{
  "hidden_size": 192,
  "num_key_value_heads": 2,
  "vocab_size": 1024,
  "init": "uniform",
  "init_std_qkv": 0.0381,
  "init_std_down": 0.00589,
  "learning_rate": 0.00434,
  "batch_tokens": [8192, 16384, 24576]
}
Each number is 50 + 12 x the weight over its row's rms, rounded and kept within 0 to 99. Layers, rows and columns count from 0. The size before them is the row's rms in percent of the matrix's.

# layer 5 attention query, 384x192, rms 0.111, rows 0-36, columns 0-191
060:69 67 53 25 46 51 44 53 63 53 53 39 54 48 49 60 47 51 29 53 56 54 62 50 71 65 68 35 47 47 46 51 30 46 50 58 61 52 54 49 37 42 63 71 62 56 46 44 46 45 63 57 56 47 32 39 60 41 62 52 21 52 51 46 68 64 47 44 34 50 35 48 48 66 46 35 20 33 61 47 72 53 66 48 33 38 57 40 38 49 53 51 49 49 52 62 45 32 65 38 71 58 52 58 49 52 37 48 23 54 23 51 46 17 46 75 46 17 60 40 42 56 46 62 44 62 83 52 49 52 56 48 68 45 27 36 75 46 31 47 45 48 53 58 53 38 55 53 38 47 60 35 58 21 62 52 49 53 34 51 73 55 60 56 42 52 63 42 52 20 57 44 68 58 30 54 54 60 50 47 50 46 56 73 52 55 48 50 50 63 71 47
059:55 56 46 69 49 72 54 44 58 59 33 40 61 55 69 72 69 41 55 61 60 36 54 55 36 31 27 53 46 47 44 71 50 44 41 55 43 49 68 61 40 44 57 58 27 59 44 49 62 46 50 63 75 74 38 46 37 45 41 54 52 31 53 50 39 54 55 53 56 38 54 51 44 43 55 38 62 24 56 38 72 67 56 43 60 52 51 44 40 63 65 62 41 42 47 60 53 68 53 60 44 34 63 64 58 61 52 26 47 51 59 38 43 62 72 52 41 82 64 53 39 44 32 28 47 46 27 39 52 71 42 46 34 45 71 50 67 64 31 44 53 54 64 49 49 46 80 41 54 51 52 26 45 85 25 42 46 42 48 63 51 33 46 36 47 42 54 68 58 33 46 78 51 61 54 49 40 60 45 47 40 63 54 49 57 56 47 67 49 37 49 41
061:49 50 57 55 43 48 41 43 48 54 37 51 60 30 44 25 40 57 43 47 61 44 39 37 47 44 65 44 48 41 56 71 33 37 62 52 56 55 72 48 59 47 27 43 47 49 55 66 57 50 31 58 45 39 68 35 64 72 58 57 46 47 57 27 48 47 71 51 62 57 38 50 67 58 46 48 52 44 37 54 53 60 69 47 48 57 58 49 70 53 47 48 52 37 67 61 41 37 54 45 52 61 65 21 52 12 55 35 52 75 59 49 69 14 48 31 57 42 55 44 69 59 60 67 49 58 75 47 19 45 44 55 34 55 58 30 63 36 46 65 35 38 41 36 39 31 41 55 57 43 66 49 49 50 55 57 27 49 36 48 40 56 56 54 51 58 49 62 50 63 43 38 40 57 58 51 62 49 33 74 49 43 32 52 59 25 52 39 64 64 52 19
067:55 66 71 53 55 57 39 63 23 73 49 44 56 50 56 36 68 61 55 44 57 33 58 53 59 49 53 53 38 33 35 64 76 52 49 52 46 51 45 55 65 59 34 64 60 67 61 54 50 35 69 60 50 62 63 40 39 25 34 26 48 51 70 61 64 44 80 51 38 38 46 35 56 50 43 51 45 47 34 71 55 67 57 79 65 55 31 41 55 58 68 57 38 37 52 63 52 51 54 61 45 68 35 49 48 50 40 27 53 25 41 25 36 57 76 56 42 49 56 52 57 67 52 44 34 46 47 54 53 57 51 41 59 57 58 57 51 47 56 46 60 58 65 43 41 54 68 36 62 55 79 62 80 45 47 67 36 45 52 72 42 50 60 50 56 58 37 53 65 48 72 43 70 46 77 48 41 49 54 51 46 47 49 59 46 26 56 69 56 42 53 40
071:64 50 39 67 33 53 70 58 48 61 47 46 57 56 53 25 37 57 79 70 52 47 57 46 42 66 57 74 62 66 45 35 51 44 60 46 41 61 37 62 63 50 55 55 52 46 55 55 34 41 59 46 58 40 73 57 29 47 33 72 47 39 65 49 58 43 35 59 52 52 55 64 54 38 57 69 45 69 43 40 48 61 39 62 45 50 50 59 44 62 70 72 54 60 42 55 69 41 67 42 40 31 29 58 36 58 58 48 50 53 61 50 43 59 55 51 36 59 24 55 50 26 45 39 59 52 40 45 49 69 32 68 57 48 46 52 33 71 75 61 45 51 56 56 74 64 65 53 50 57 29 55 70 63 29 55 51 45 73 46 66 32 32 69 56 68 49 58 47 53 50 63 40 32 62 60 60 63 40 46 57 59 66 68 50 60 53 71 66 57 28 58
061:39 36 47 33 55 18 52 52 52 30 54 44 71 57 65 55 41 59 56 65 43 62 51 37 42 60 48 60 51 42 35 46 45 47 50 38 50 51 51 43 41 37 33 38 66 49 31 59 45 59 43 60 61 56 39 34 26 50 40 55 56 34 42 53 51 35 44 47 62 67 62 59 43 64 41 55 34 61 26 47 45 35 49 40 64 89 36 31 47 43 49 42 36 38 60 47 42 55 45 60 60 59 44 58 66 41 73 54 68 54 80 44 42 42 53 51 54 23 28 55 44 47 39 52 54 48 64 72 46 49 37 63 37 71 34 51 34 61 40 50 45 26 38 55 44 55 63 58 62 54 53 53 42 49 49 17 40 62 53 38 55 72 46 68 31 51 67 48 45 53 67 39 61 46 45 70 53 61 38 59 61 25 40 48 71 39 49 32 36 66 49 45
058:70 31 63 37 35 50 59 50 32 63 63 62 64 47 70 35 61 33 61 55 38 55 39 41 31 31 66 57 49 20 39 62 56 16 49 53 55 58 45 77 33 34 46 26 56 58 51 40 40 64 53 52 53 53 42 43 46 37 52 50 67 71 54 68 61 48 46 57 54 56 54 38 26 60 55 52 53 57 46 55 73 20 54 70 45 58 38 52 53 65 53 51 46 18 54 49 48 46 36 64 42 44 54 54 47 22 49 61 83 68 61 52 38 45 55 60 57 57 55 48 62 45 34 45 56 54 70 42 56 51 59 47 43 39 37 33 59 46 56 54 31 32 42 57 45 58 38 41 48 38 37 36 27 58 53 48 61 45 49 54 41 56 49 66 42 43 25 44 68 38 63 36 63 53 38 45 29 59 48 37 54 50 49 61 48 66 36 52 41 56 49 71
064:58 58 63 39 52 50 48 42 52 51 71 63 37 43 33 56 41 35 66 37 48 48 57 50 48 51 31 46 65 48 58 43 48 25 65 54 65 61 53 59 53 64 57 51 42 38 43 46 19 62 36 35 33 51 26 42 55 49 81 68 46 68 48 69 52 51 60 36 37 40 52 33 40 51 40 41 23 43 27 66 61 40 53 42 48 51 40 70 53 25 42 39 47 55 62 38 54 50 44 51 36 52 66 52 69 58 41 69 59 70 70 53 59 66 31 82 57 38 41 41 52 37 69 54 43 39 66 68 57 49 55 53 46 33 54 50 47 46 43 55 70 53 35 54 48 32 57 46 70 45 40 47 36 33 46 43 57 37 42 59 57 42 52 45 50 46 49 33 37 57 49 44 42 45 30 36 39 73 59 71 53 66 49 53 36 75 68 44 25 40 45 44
070:38 59 54 43 42 49 59 62 43 67 35 49 61 26 32 57 63 42 53 43 52 57 58 37 43 48 58 45 48 47 57 59 64 48 47 59 64 28 34 46 59 44 24 63 65 50 56 31 59 51 58 45 45 61 50 43 26 42 45 39 40 64 59 48 44 44 31 66 44 43 54 56 69 31 75 67 57 56 46 39 55 55 23 63 40 34 52 44 65 49 59 71 40 53 38 36 70 44 67 44 43 52 35 28 41 42 62 62 56 71 61 63 50 57 48 42 29 66 36 64 39 47 43 57 57 34 31 43 57 41 40 69 57 48 23 59 27 56 66 39 32 66 44 63 57 63 61 26 44 53 25 39 40 39 42 67 49 40 55 55 59 41 50 67 45 39 68 51 78 53 54 74 50 47 55 49 51 61 41 47 30 59 61 53 49 37 25 50 39 42 36 40
067:45 55 56 38 31 50 45 51 53 45 49 54 59 46 47 43 68 44 40 32 57 52 53 63 67 32 48 43 53 29 45 55 51 40 75 28 57 50 72 66 47 26 55 37 51 56 57 41 46 52 63 53 50 49 35 47 49 51 57 51 50 61 36 50 66 67 45 51 42 64 33 24 26 68 48 58 53 39 70 65 56 14 33 64 40 40 34 52 74 61 45 46 63 38 68 50 48 36 35 43 43 53 59 48 53 44 46 47 58 49 48 57 63 50 39 38 66 39 63 63 56 59 51 22 44 39 67 44 61 60 64 48 41 58 44 19 53 49 74 49 62 65 51 41 40 12 35 57 32 24 54 51 71 48 65 30 37 54 55 64 50 70 54 55 66 51 43 63 52 51 61 55 53 43 36 32 59 61 24 55 55 40 65 47 52 40 56 39 49 43 60 63
060:28 30 37 48 53 53 38 51 54 48 56 43 39 57 32 58 54 68 53 62 41 41 71 56 42 62 57 41 52 57 75 61 53 47 51 32 45 47 62 49 57 37 56 49 48 19 68 66 39 54 42 38 55 56 40 44 52 49 71 65 30 80 52 65 60 48 60 40 53 45 39 48 56 42 61 31 63 62 69 44 54 32 37 45 51 59 35 53 33 44 48 47 53 47 52 67 35 64 39 51 46 49 52 59 49 69 64 54 59 25 63 57 56 39 50 39 52 35 65 45 63 31 55 48 41 43 68 64 63 68 68 50 51 61 38 38 48 53 75 50 42 46 36 47 52 39 63 73 67 26 46 43 50 61 49 46 52 71 66 45 19 64 41 44 50 32 52 31 41 41 36 64 50 55 53 64 51 42 68 66 79 44 35 65 71 80 46 56 40 59 61 50
070:30 53 49 50 32 36 46 36 44 66 52 70 50 41 62 56 57 49 33 65 88 50 65 76 37 36 40 69 49 53 59 73 48 36 33 42 49 35 30 71 40 20 53 46 38 73 55 40 49 53 50 78 69 69 43 62 66 56 41 45 47 64 38 49 29 44 45 38 50 53 46 63 53 44 46 62 31 37 42 36 52 34 42 43 64 36 50 73 49 40 63 43 27 30 51 72 40 56 38 51 35 61 45 41 45 61 46 71 41 33 64 49 40 66 36 67 46 35 65 42 50 50 47 57 68 64 36 65 60 59 62 45 41 59 52 42 62 47 26 36 39 46 40 55 48 52 61 39 54 42 39 56 50 30 62 48 43 70 60 55 60 57 54 51 27 31 43 47 43 43 57 46 56 57 43 41 45 61 33 56 49 30 64 51 47 55 42 45 48 51 50 51
071:54 48 49 43 44 70 62 44 59 67 19 61 53 44 61 58 61 55 48 47 40 64 36 41 38 27 51 32 40 12 61 75 31 41 41 49 35 53 66 71 36 49 40 31 57 48 58 48 36 30 71 53 61 53 61 49 32 66 40 54 68 39 45 49 18 43 36 46 49 32 58 26 63 47 48 27 54 57 35 38 65 61 53 51 41 65 54 38 54 28 46 39 41 41 49 58 64 32 45 55 50 60 60 47 53 54 55 36 49 43 46 74 49 61 69 49 37 42 44 64 50 51 57 65 49 37 69 73 67 36 52 36 39 51 58 45 54 65 44 45 52 53 61 66 53 35 37 60 30 53 41 36 43 28 52 62 49 40 49 63 42 58 48 44 32 44 40 55 55 40 63 29 65 55 46 59 54 49 60 45 58 46 70 62 45 31 57 46 31 63 43 41
080:37 57 43 31 39 38 30 47 53 47 56 58 44 45 43 34 67 62 38 53 76 44 51 60 38 43 47 50 51 39 45 55 56 36 56 75 33 48 37 46 52 48 69 50 43 42 47 50 44 44 20 51 47 48 42 50 58 58 44 58 59 62 35 58 38 34 34 42 55 44 60 44 44 53 54 33 44 30 44 37 50 29 42 49 44 44 50 53 37 36 40 52 37 48 46 32 69 50 47 69 58 64 84 58 57 53 36 48 62 38 63 44 56 44 46 50 53 62 48 36 56 53 25 52 48 48 49 76 71 52 61 33 46 14 69 55 58 59 41 47 55 50 41 39 65 33 48 63 53 47 46 34 52 75 51 24 47 62 69 51 68 66 44 51 48 60 55 56 54 51 23 80 66 71 20 38 47 57 59 37 55 56 42 57 58 87 49 42 48 51 67 45
087:46 17 47 54 68 39 40 63 40 42 41 47 51 52 39 22 57 49 36 58 38 61 48 43 58 62 56 37 45 56 31 40 40 40 45 33 67 46 55 35 52 74 38 53 48 35 43 61 52 53 67 42 35 51 67 36 62 39 55 37 43 58 60 32 57 21 40 91 53 38 48 58 40 39 59 54 56 72 52 36 39 39 53 50 63 54 64 41 52 61 50 50 69 42 45 36 46 53 48 60 48 34 62 42 53 44 49 27 54 31 59 46 61 17 67 43 40 34 24 48 64 59 49 61 43 54 76 46 48 43 30 55 37 55 56 61 46 59 70 57 46 54 51 59 35 66 29 49 48 45 76 35 35 48 53 43 40 66 36 49 68 35 43 42 58 48 43 65 23 31 47 51 35 51 42 58 38 53 66 45 46 54 30 48 52 52 61 37 44 60 36 48
072:58 38 56 53 44 46 46 26 64 41 50 56 43 60 41 22 49 29 53 54 28 65 52 52 24 47 46 49 49 45 64 28 52 61 41 58 44 48 34 34 53 55 48 44 64 42 24 50 37 56 61 49 35 35 48 38 55 28 50 65 45 26 60 49 53 38 41 33 34 44 57 61 39 58 42 49 65 44 67 43 38 49 52 52 41 43 65 77 52 55 35 56 43 62 45 73 47 48 46 60 54 66 38 44 29 45 53 57 47 49 52 60 45 45 59 40 38 38 45 35 24 60 42 37 79 28 48 58 38 48 44 42 67 52 49 46 50 62 02 51 38 33 66 47 67 31 57 81 66 36 58 49 53 47 54 39 53 38 48 39 42 61 57 45 41 39 59 51 63 60 65 57 74 48 42 47 46 45 50 57 35 72 65 56 55 66 39 52 37 66 66 40
087:44 37 36 71 63 45 51 45 56 55 37 42 38 51 49 51 54 60 53 56 55 26 35 40 58 62 36 40 45 47 45 46 45 56 52 47 32 54 67 74 57 58 51 43 41 39 42 54 50 33 42 70 36 50 65 30 51 49 35 51 36 55 53 34 60 48 54 55 69 64 50 38 51 42 44 31 40 52 63 64 55 67 54 41 34 49 34 28 77 53 62 44 61 63 38 22 62 33 42 53 61 60 33 55 65 53 74 47 52 67 53 51 31 56 59 49 53 63 47 44 75 46 66 42 48 65 46 58 33 37 47 51 50 53 26 56 23 51 62 49 46 64 31 59 37 51 22 51 75 39 51 49 47 46 47 64 47 44 26 67 27 47 32 52 39 48 41 63 33 67 25 51 35 31 60 45 72 45 49 54 55 63 46 51 29 20 57 47 48 51 36 45
106:47 59 33 60 39 45 63 50 53 65 72 37 44 51 49 34 58 52 66 26 25 43 49 44 45 60 78 44 88 59 43 51 43 52 51 55 49 56 59 29 46 58 65 68 64 38 59 64 59 31 58 29 33 32 48 59 38 46 24 55 34 63 62 35 66 38 49 51 61 38 51 57 55 38 58 53 50 68 61 59 54 66 62 51 48 49 53 53 33 64 69 46 59 44 42 46 32 50 42 54 68 51 46 33 63 35 38 46 57 53 24 54 66 45 33 34 34 49 30 56 50 55 49 48 66 48 50 52 50 46 44 45 48 26 58 54 33 51 75 37 21 53 50 47 65 34 68 58 52 52 64 60 57 31 51 42 56 58 51 60 63 63 49 36 71 61 47 62 42 39 60 44 41 51 45 39 39 45 75 55 32 48 57 45 74 60 49 44 50 52 19 60
137:63 30 56 49 56 37 41 72 42 53 44 39 53 60 67 67 62 55 44 48 44 70 50 31 39 35 78 36 78 44 72 66 37 38 51 67 56 59 72 37 41 56 60 71 55 51 46 71 60 46 45 48 49 50 42 55 21 51 39 23 51 53 43 50 61 61 57 38 38 51 42 53 62 44 51 46 63 38 68 66 35 55 51 42 54 53 41 24 49 55 40 42 52 44 38 44 39 45 63 47 49 64 58 62 64 36 34 75 45 65 39 63 69 58 30 28 54 52 28 38 42 45 42 40 47 54 36 37 66 55 62 53 71 50 44 41 41 55 42 52 52 59 45 38 97 67 26 38 37 45 68 61 56 53 33 50 44 67 66 69 37 43 47 50 65 39 70 41 54 49 54 45 53 42 48 53 44 52 58 63 55 46 46 53 58 44 45 52 65 63 49 39
132:47 60 41 68 53 38 46 73 42 37 41 61 41 76 45 32 38 27 44 60 61 39 40 50 52 42 48 62 33 48 47 54 64 49 53 46 60 25 61 67 73 41 56 62 42 49 34 66 38 67 29 48 52 41 40 45 35 47 62 50 22 70 62 25 61 74 41 64 60 42 65 33 44 56 35 47 42 47 53 62 59 77 57 52 54 59 54 58 63 63 47 52 59 49 52 58 59 36 38 35 60 66 67 48 45 64 63 33 39 56 59 46 43 55 53 47 29 38 71 47 49 47 51 60 52 48 40 33 52 47 32 40 65 47 05 43 75 60 33 59 52 46 32 66 53 60 56 64 75 46 40 63 59 37 36 56 54 52 42 43 54 53 48 55 49 48 41 26 34 60 41 35 58 45 54 42 55 34 39 35 38 58 57 48 46 67 47 47 34 49 55 36
133:43 46 53 34 60 42 46 70 40 39 50 58 32 56 59 54 54 51 48 38 53 44 54 52 57 70 37 67 31 44 61 73 63 37 29 43 59 36 41 36 65 59 37 49 42 46 52 58 69 48 52 42 69 29 59 47 44 65 45 53 58 44 45 50 56 52 43 63 55 55 53 43 39 47 46 46 61 64 59 36 50 48 47 56 55 22 53 46 62 41 63 60 60 27 34 50 69 53 77 48 44 49 36 38 65 21 46 62 49 21 54 57 55 67 59 68 33 58 45 52 39 56 87 54 73 40 49 77 44 43 46 58 53 76 60 44 50 49 27 42 41 56 57 33 54 45 55 46 47 49 34 49 60 74 61 54 50 47 36 51 44 73 53 45 46 75 30 61 56 52 64 59 52 63 61 38 57 54 48 62 65 39 70 55 39 70 80 65 36 44 35 56
142:42 68 26 59 36 53 39 45 59 46 65 77 50 46 37 53 51 36 40 70 43 57 61 62 31 53 65 49 30 33 58 46 52 46 45 56 50 53 63 46 47 52 44 39 46 52 46 61 38 50 54 49 58 52 42 35 45 47 47 62 42 70 47 67 57 52 27 45 51 41 32 48 52 60 49 77 51 54 63 66 49 58 29 43 68 51 66 38 45 36 72 65 70 49 40 35 64 58 45 59 37 54 38 29 36 63 40 22 41 74 55 49 49 38 62 50 55 71 59 41 64 39 80 73 71 40 54 37 48 36 48 51 45 41 49 49 49 65 60 45 73 47 32 54 45 40 47 63 44 47 38 60 45 62 45 48 42 47 59 39 49 30 58 50 61 38 41 42 41 53 62 58 41 57 77 54 28 33 52 83 56 37 69 63 25 45 51 53 65 53 49 23
146:58 48 26 46 35 58 71 32 69 35 52 34 41 64 47 54 44 38 60 58 85 67 47 64 48 53 56 24 47 53 45 52 49 65 49 56 76 39 45 48 38 61 36 54 62 56 50 55 41 34 48 37 58 62 58 41 69 60 20 31 42 42 34 52 52 51 66 39 41 61 60 43 54 37 43 52 50 31 42 54 41 53 43 51 49 63 31 47 23 55 56 63 50 33 56 47 54 63 61 54 53 49 66 66 55 73 31 58 48 42 41 69 50 30 31 48 43 48 33 46 46 60 52 43 65 57 57 60 61 62 42 60 36 48 44 54 43 64 45 58 57 80 37 42 47 45 41 75 63 51 63 59 38 45 66 70 57 40 61 60 62 64 57 64 57 45 59 47 49 71 53 40 42 21 33 61 40 62 45 40 43 34 65 69 21 48 54 46 38 47 34 44
149:75 62 68 36 66 35 42 41 55 43 51 50 50 62 66 52 49 45 52 44 45 49 55 56 61 65 27 35 34 63 37 40 40 72 57 66 59 51 54 31 57 53 44 48 52 34 46 69 58 38 33 56 59 47 43 52 57 75 43 42 61 52 41 45 50 44 61 44 50 39 40 42 46 60 61 41 40 43 60 71 49 38 54 67 69 44 54 58 73 45 69 64 29 57 60 22 37 31 49 42 28 31 41 35 42 55 29 63 39 66 60 55 27 60 37 42 56 38 45 45 54 56 73 37 40 60 55 63 31 68 66 55 41 58 34 56 47 47 43 34 59 50 37 79 53 53 62 83 48 16 43 50 47 55 48 28 65 36 43 49 47 68 42 43 65 59 46 46 45 33 59 53 33 68 45 63 37 56 44 51 38 50 61 45 57 67 52 44 55 52 28 51
162:46 46 68 48 43 28 44 33 42 46 48 56 44 58 54 31 40 41 43 71 60 38 57 54 47 74 49 36 54 49 47 30 34 49 20 57 34 51 48 62 61 52 53 59 58 58 41 57 62 70 38 61 59 54 60 55 48 39 23 87 50 53 77 53 48 60 50 53 75 41 72 60 48 46 46 62 56 42 32 43 57 71 64 57 30 62 39 32 42 25 61 43 58 51 37 21 51 67 46 43 45 27 35 46 49 53 41 44 40 58 52 38 59 52 42 75 58 28 48 52 58 54 56 33 42 66 69 47 32 42 57 74 66 38 64 46 63 60 62 48 53 46 52 37 51 49 38 40 64 48 44 51 54 32 45 46 65 46 26 44 39 65 50 48 52 55 55 46 44 48 51 61 50 44 49 61 59 66 55 53 65 75 56 37 68 38 54 42 29 53 60 29
151:59 33 58 40 20 48 64 67 50 47 48 41 61 51 31 28 44 83 60 52 49 63 58 53 65 28 62 28 33 53 48 49 51 48 49 42 36 44 50 46 56 39 53 38 36 90 56 42 55 52 56 32 38 62 27 31 43 57 31 47 59 49 39 61 52 34 43 53 33 61 70 47 61 51 57 50 46 41 44 30 61 36 49 52 53 46 51 25 24 51 51 46 43 58 59 58 46 40 45 59 41 65 43 42 68 47 59 38 33 65 54 56 53 42 54 50 67 50 55 51 84 44 34 30 53 61 49 35 68 63 56 53 71 66 53 38 74 53 53 56 41 50 45 60 60 37 58 73 53 56 39 59 45 33 29 41 48 51 62 62 49 59 32 69 50 49 56 43 32 50 56 66 49 42 56 40 48 60 54 59 43 33 48 35 56 69 60 31 74 42 45 43
151:46 67 25 45 38 59 55 66 62 57 58 49 29 47 59 56 33 49 74 52 56 33 50 55 90 50 73 42 49 51 38 58 44 43 36 52 64 66 38 38 35 63 44 38 41 41 38 45 48 74 25 57 42 55 57 42 46 58 49 35 64 46 61 42 53 40 38 56 53 17 51 48 54 47 35 50 52 45 68 47 50 51 44 63 49 50 47 59 57 31 43 69 45 42 52 60 60 54 52 64 64 57 64 58 64 62 48 67 46 66 47 57 54 43 51 59 69 42 45 67 58 57 52 53 44 27 47 48 42 57 34 30 37 45 63 53 47 42 41 30 64 25 43 27 35 41 70 29 35 53 49 65 51 44 47 52 37 56 27 61 58 62 39 40 65 22 49 62 62 32 37 58 42 49 51 36 40 73 76 47 50 52 33 56 29 40 46 63 57 39 37 43
151:58 66 49 44 53 51 46 42 50 31 41 39 57 52 36 55 52 49 41 33 73 52 49 52 58 16 64 39 62 35 72 68 55 78 47 46 60 50 54 38 63 64 40 51 51 61 55 61 51 49 68 54 44 67 42 49 55 45 62 61 73 64 50 36 37 75 43 45 62 64 60 41 35 63 38 54 58 39 46 38 47 44 41 61 63 67 44 64 58 60 58 62 49 59 48 11 71 57 36 56 43 25 47 55 44 41 69 46 50 63 37 43 51 36 49 54 58 31 65 35 54 57 48 37 47 39 69 49 40 49 35 46 57 50 51 52 49 49 41 69 45 54 30 45 64 45 59 60 48 64 48 53 42 66 92 48 40 35 57 34 37 40 44 48 49 44 39 53 47 55 70 40 64 60 51 26 67 77 51 62 63 59 43 51 51 45 63 41 28 71 72 51
154:50 36 59 45 34 57 38 79 52 51 74 31 51 38 69 45 37 57 60 21 54 52 55 42 35 48 38 41 44 56 57 56 33 37 61 44 48 59 44 43 63 51 53 53 62 56 41 19 66 39 59 48 73 57 64 56 65 56 40 66 38 78 58 39 49 51 49 37 70 55 65 56 49 59 42 45 75 29 73 66 56 64 57 76 50 42 50 52 65 41 74 40 42 35 60 61 66 38 37 59 39 52 42 60 46 47 56 62 63 49 67 40 58 53 35 53 40 52 62 54 61 38 53 57 55 34 53 23 42 43 50 66 46 44 71 54 50 63 43 50 73 51 60 56 56 60 56 71 43 59 47 56 55 55 41 53 61 43 60 55 45 52 40 41 61 46 35 47 46 49 41 51 62 38 65 49 70 34 74 75 50 49 69 42 65 65 47 52 74 71 45 74
144:45 42 66 54 57 57 50 51 59 53 43 62 50 74 66 48 37 57 68 42 40 38 69 51 62 33 72 60 42 34 67 51 59 23 59 66 50 71 45 47 49 54 58 66 46 41 44 43 34 51 37 52 46 62 59 42 49 52 61 46 60 47 68 41 79 26 35 62 35 65 54 30 55 56 61 56 62 46 52 34 37 43 64 43 61 44 45 58 65 68 47 23 54 48 58 41 48 46 38 45 56 46 43 37 25 56 57 51 26 63 62 57 28 65 42 38 44 71 55 54 56 47 66 46 62 43 45 40 71 54 28 40 45 51 50 47 63 27 44 48 75 79 59 31 78 67 54 46 34 53 33 30 52 57 70 63 39 57 40 51 32 63 44 62 58 44 51 43 50 57 30 54 48 61 71 44 50 54 50 49 65 38 65 57 67 47 50 40 39 33 47 48
155:47 50 51 52 32 52 65 42 49 60 56 50 40 45 48 35 68 68 32 70 43 43 47 33 62 40 59 48 54 42 69 43 59 54 50 31 59 33 34 49 83 38 55 44 44 48 36 65 52 48 64 57 33 44 47 52 50 52 51 54 46 34 56 46 72 68 27 42 55 62 48 46 61 65 53 69 32 75 60 44 44 68 56 55 48 49 61 40 65 43 54 66 27 39 39 67 57 47 44 64 45 38 44 64 40 50 66 56 18 31 75 52 57 43 59 41 52 54 45 50 34 28 46 67 32 40 48 56 68 64 58 43 28 52 54 46 65 64 39 48 77 69 42 44 59 50 31 48 40 35 51 28 35 42 40 51 62 54 59 43 52 72 18 43 57 49 57 45 79 44 57 54 59 40 41 37 35 58 55 61 43 54 59 55 51 36 48 47 70 50 42 29
154:47 54 42 57 61 76 39 24 41 25 75 58 43 38 37 53 50 24 46 24 42 52 64 50 54 43 39 48 45 34 57 41 22 46 36 55 41 49 66 40 56 49 44 45 62 51 57 36 35 19 33 57 35 26 52 47 48 65 25 55 51 47 68 26 47 59 51 48 24 52 56 45 27 53 50 70 54 55 34 42 50 46 47 48 49 39 51 45 40 67 48 28 47 62 69 49 48 49 20 33 62 43 47 51 36 51 26 58 34 40 58 49 61 39 42 41 39 40 53 40 56 39 44 69 41 76 38 47 39 34 43 46 64 54 43 47 54 75 66 52 52 50 62 72 67 54 69 34 36 38 53 33 54 58 49 40 41 52 59 55 36 51 30 55 58 50 60 57 52 46 39 49 44 50 55 47 25 34 50 51 59 48 63 46 35 34 39 60 42 57 41 52
065:27 30 50 62 35 56 48 52 63 40 33 63 56 47 46 34 59 63 36 61 61 64 38 78 34 48 37 37 57 50 23 53 49 45 56 23 44 32 20 43 41 39 53 45 54 49 37 51 53 28 45 56 52 56 47 42 26 44 39 34 60 72 56 64 47 26 35 51 62 49 56 45 45 54 73 45 56 65 54 30 51 78 55 72 82 40 55 53 64 63 57 47 51 51 54 46 40 76 35 80 42 45 29 44 41 37 58 49 47 48 62 33 49 46 59 52 54 34 61 56 35 52 47 40 48 53 31 49 38 59 55 50 79 68 35 58 63 37 59 64 36 60 56 34 37 52 58 36 42 69 62 34 44 55 56 51 53 68 42 49 49 56 48 40 53 48 54 56 54 39 30 50 39 35 42 56 40 45 71 32 53 44 59 51 48 39 54 43 46 31 54 49
063:28 40 61 66 51 49 61 70 55 56 48 52 51 41 46 42 41 43 51 57 43 42 43 41 25 49 56 66 49 49 54 64 57 48 60 57 70 59 49 61 51 58 53 46 47 55 78 36 61 60 47 49 45 44 57 87 29 48 46 76 47 40 46 38 68 51 55 36 22 32 54 25 64 62 66 44 62 55 73 38 36 47 30 67 40 61 49 47 28 51 39 54 42 60 61 26 45 62 57 51 59 47 40 46 45 48 35 55 62 28 54 20 47 54 51 34 45 66 59 58 56 57 49 77 43 38 38 50 51 37 30 49 46 49 67 48 50 27 59 38 60 51 37 37 47 61 43 52 54 56 55 47 26 57 46 45 40 45 40 53 19 55 23 51 67 15 70 49 41 59 31 58 44 40 49 32 58 43 45 59 62 48 42 55 44 54 35 41 45 53 44 48
062:53 49 09 59 41 65 54 63 58 48 42 37 43 54 72 45 53 50 52 54 45 47 74 56 27 57 45 43 39 38 39 75 48 52 70 60 35 42 49 72 39 52 38 41 31 52 47 62 58 45 47 65 41 55 59 50 43 46 44 42 32 47 54 60 27 43 57 47 53 68 49 46 13 56 60 52 35 47 52 25 60 69 64 31 51 57 46 44 59 82 33 60 80 39 31 50 27 63 49 71 51 54 46 49 50 48 57 43 50 61 58 37 51 38 36 35 51 52 41 28 49 62 37 41 35 41 52 33 46 42 35 40 46 51 62 27 55 52 50 56 57 55 77 44 47 48 33 61 60 57 45 54 61 57 54 45 38 34 42 78 67 46 38 57 61 38 29 58 56 57 52 30 48 40 45 50 55 70 47 49 42 53 37 55 69 31 60 54 47 55 42 44
065:61 42 41 41 42 55 60 62 42 52 35 36 38 44 35 50 48 62 53 64 49 58 57 46 46 53 64 59 41 45 67 53 42 76 57 55 44 44 56 66 29 53 62 57 49 44 57 45 67 31 69 52 54 46 68 41 29 46 48 64 37 44 55 43 63 52 06 59 39 46 40 46 40 37 54 40 47 57 46 28 53 54 25 49 51 50 39 53 35 58 55 63 77 49 40 45 74 55 47 75 49 56 44 65 36 53 74 45 44 32 56 39 44 59 78 47 32 42 17 74 36 44 60 49 48 53 37 44 55 50 45 61 57 63 72 72 36 50 48 45 57 34 51 67 73 80 43 51 57 47 35 66 55 70 34 43 41 60 59 53 53 65 55 65 49 48 37 70 42 33 44 75 44 35 51 50 60 63 41 59 43 42 53 49 62 57 45 46 56 58 55 70
059:39 44 67 29 60 47 44 38 72 55 48 61 44 65 47 59 54 38 36 35 43 45 47 37 40 50 55 42 83 51 33 61 56 60 58 63 77 59 56 51 58 31 54 54 58 39 74 45 37 63 57 32 64 54 34 65 48 45 65 64 58 65 31 52 65 51 44 52 37 59 41 64 57 43 61 37 40 63 59 45 30 33 26 33 43 64 44 65 61 65 42 43 38 49 66 52 61 42 46 41 46 55 37 53 59 50 40 55 45 61 67 44 51 52 23 56 31 48 59 45 45 50 48 60 59 40 44 49 62 45 51 48 33 53 37 64 52 54 77 49 53 60 54 74 58 59 53 56 36 43 40 38 50 26 31 23 35 41 64 54 64 65 57 59 36 46 57 30 43 49 38 64 47 69 27 30 67 47 55 55 54 48 33 65 39 59 69 22 50 66 44 35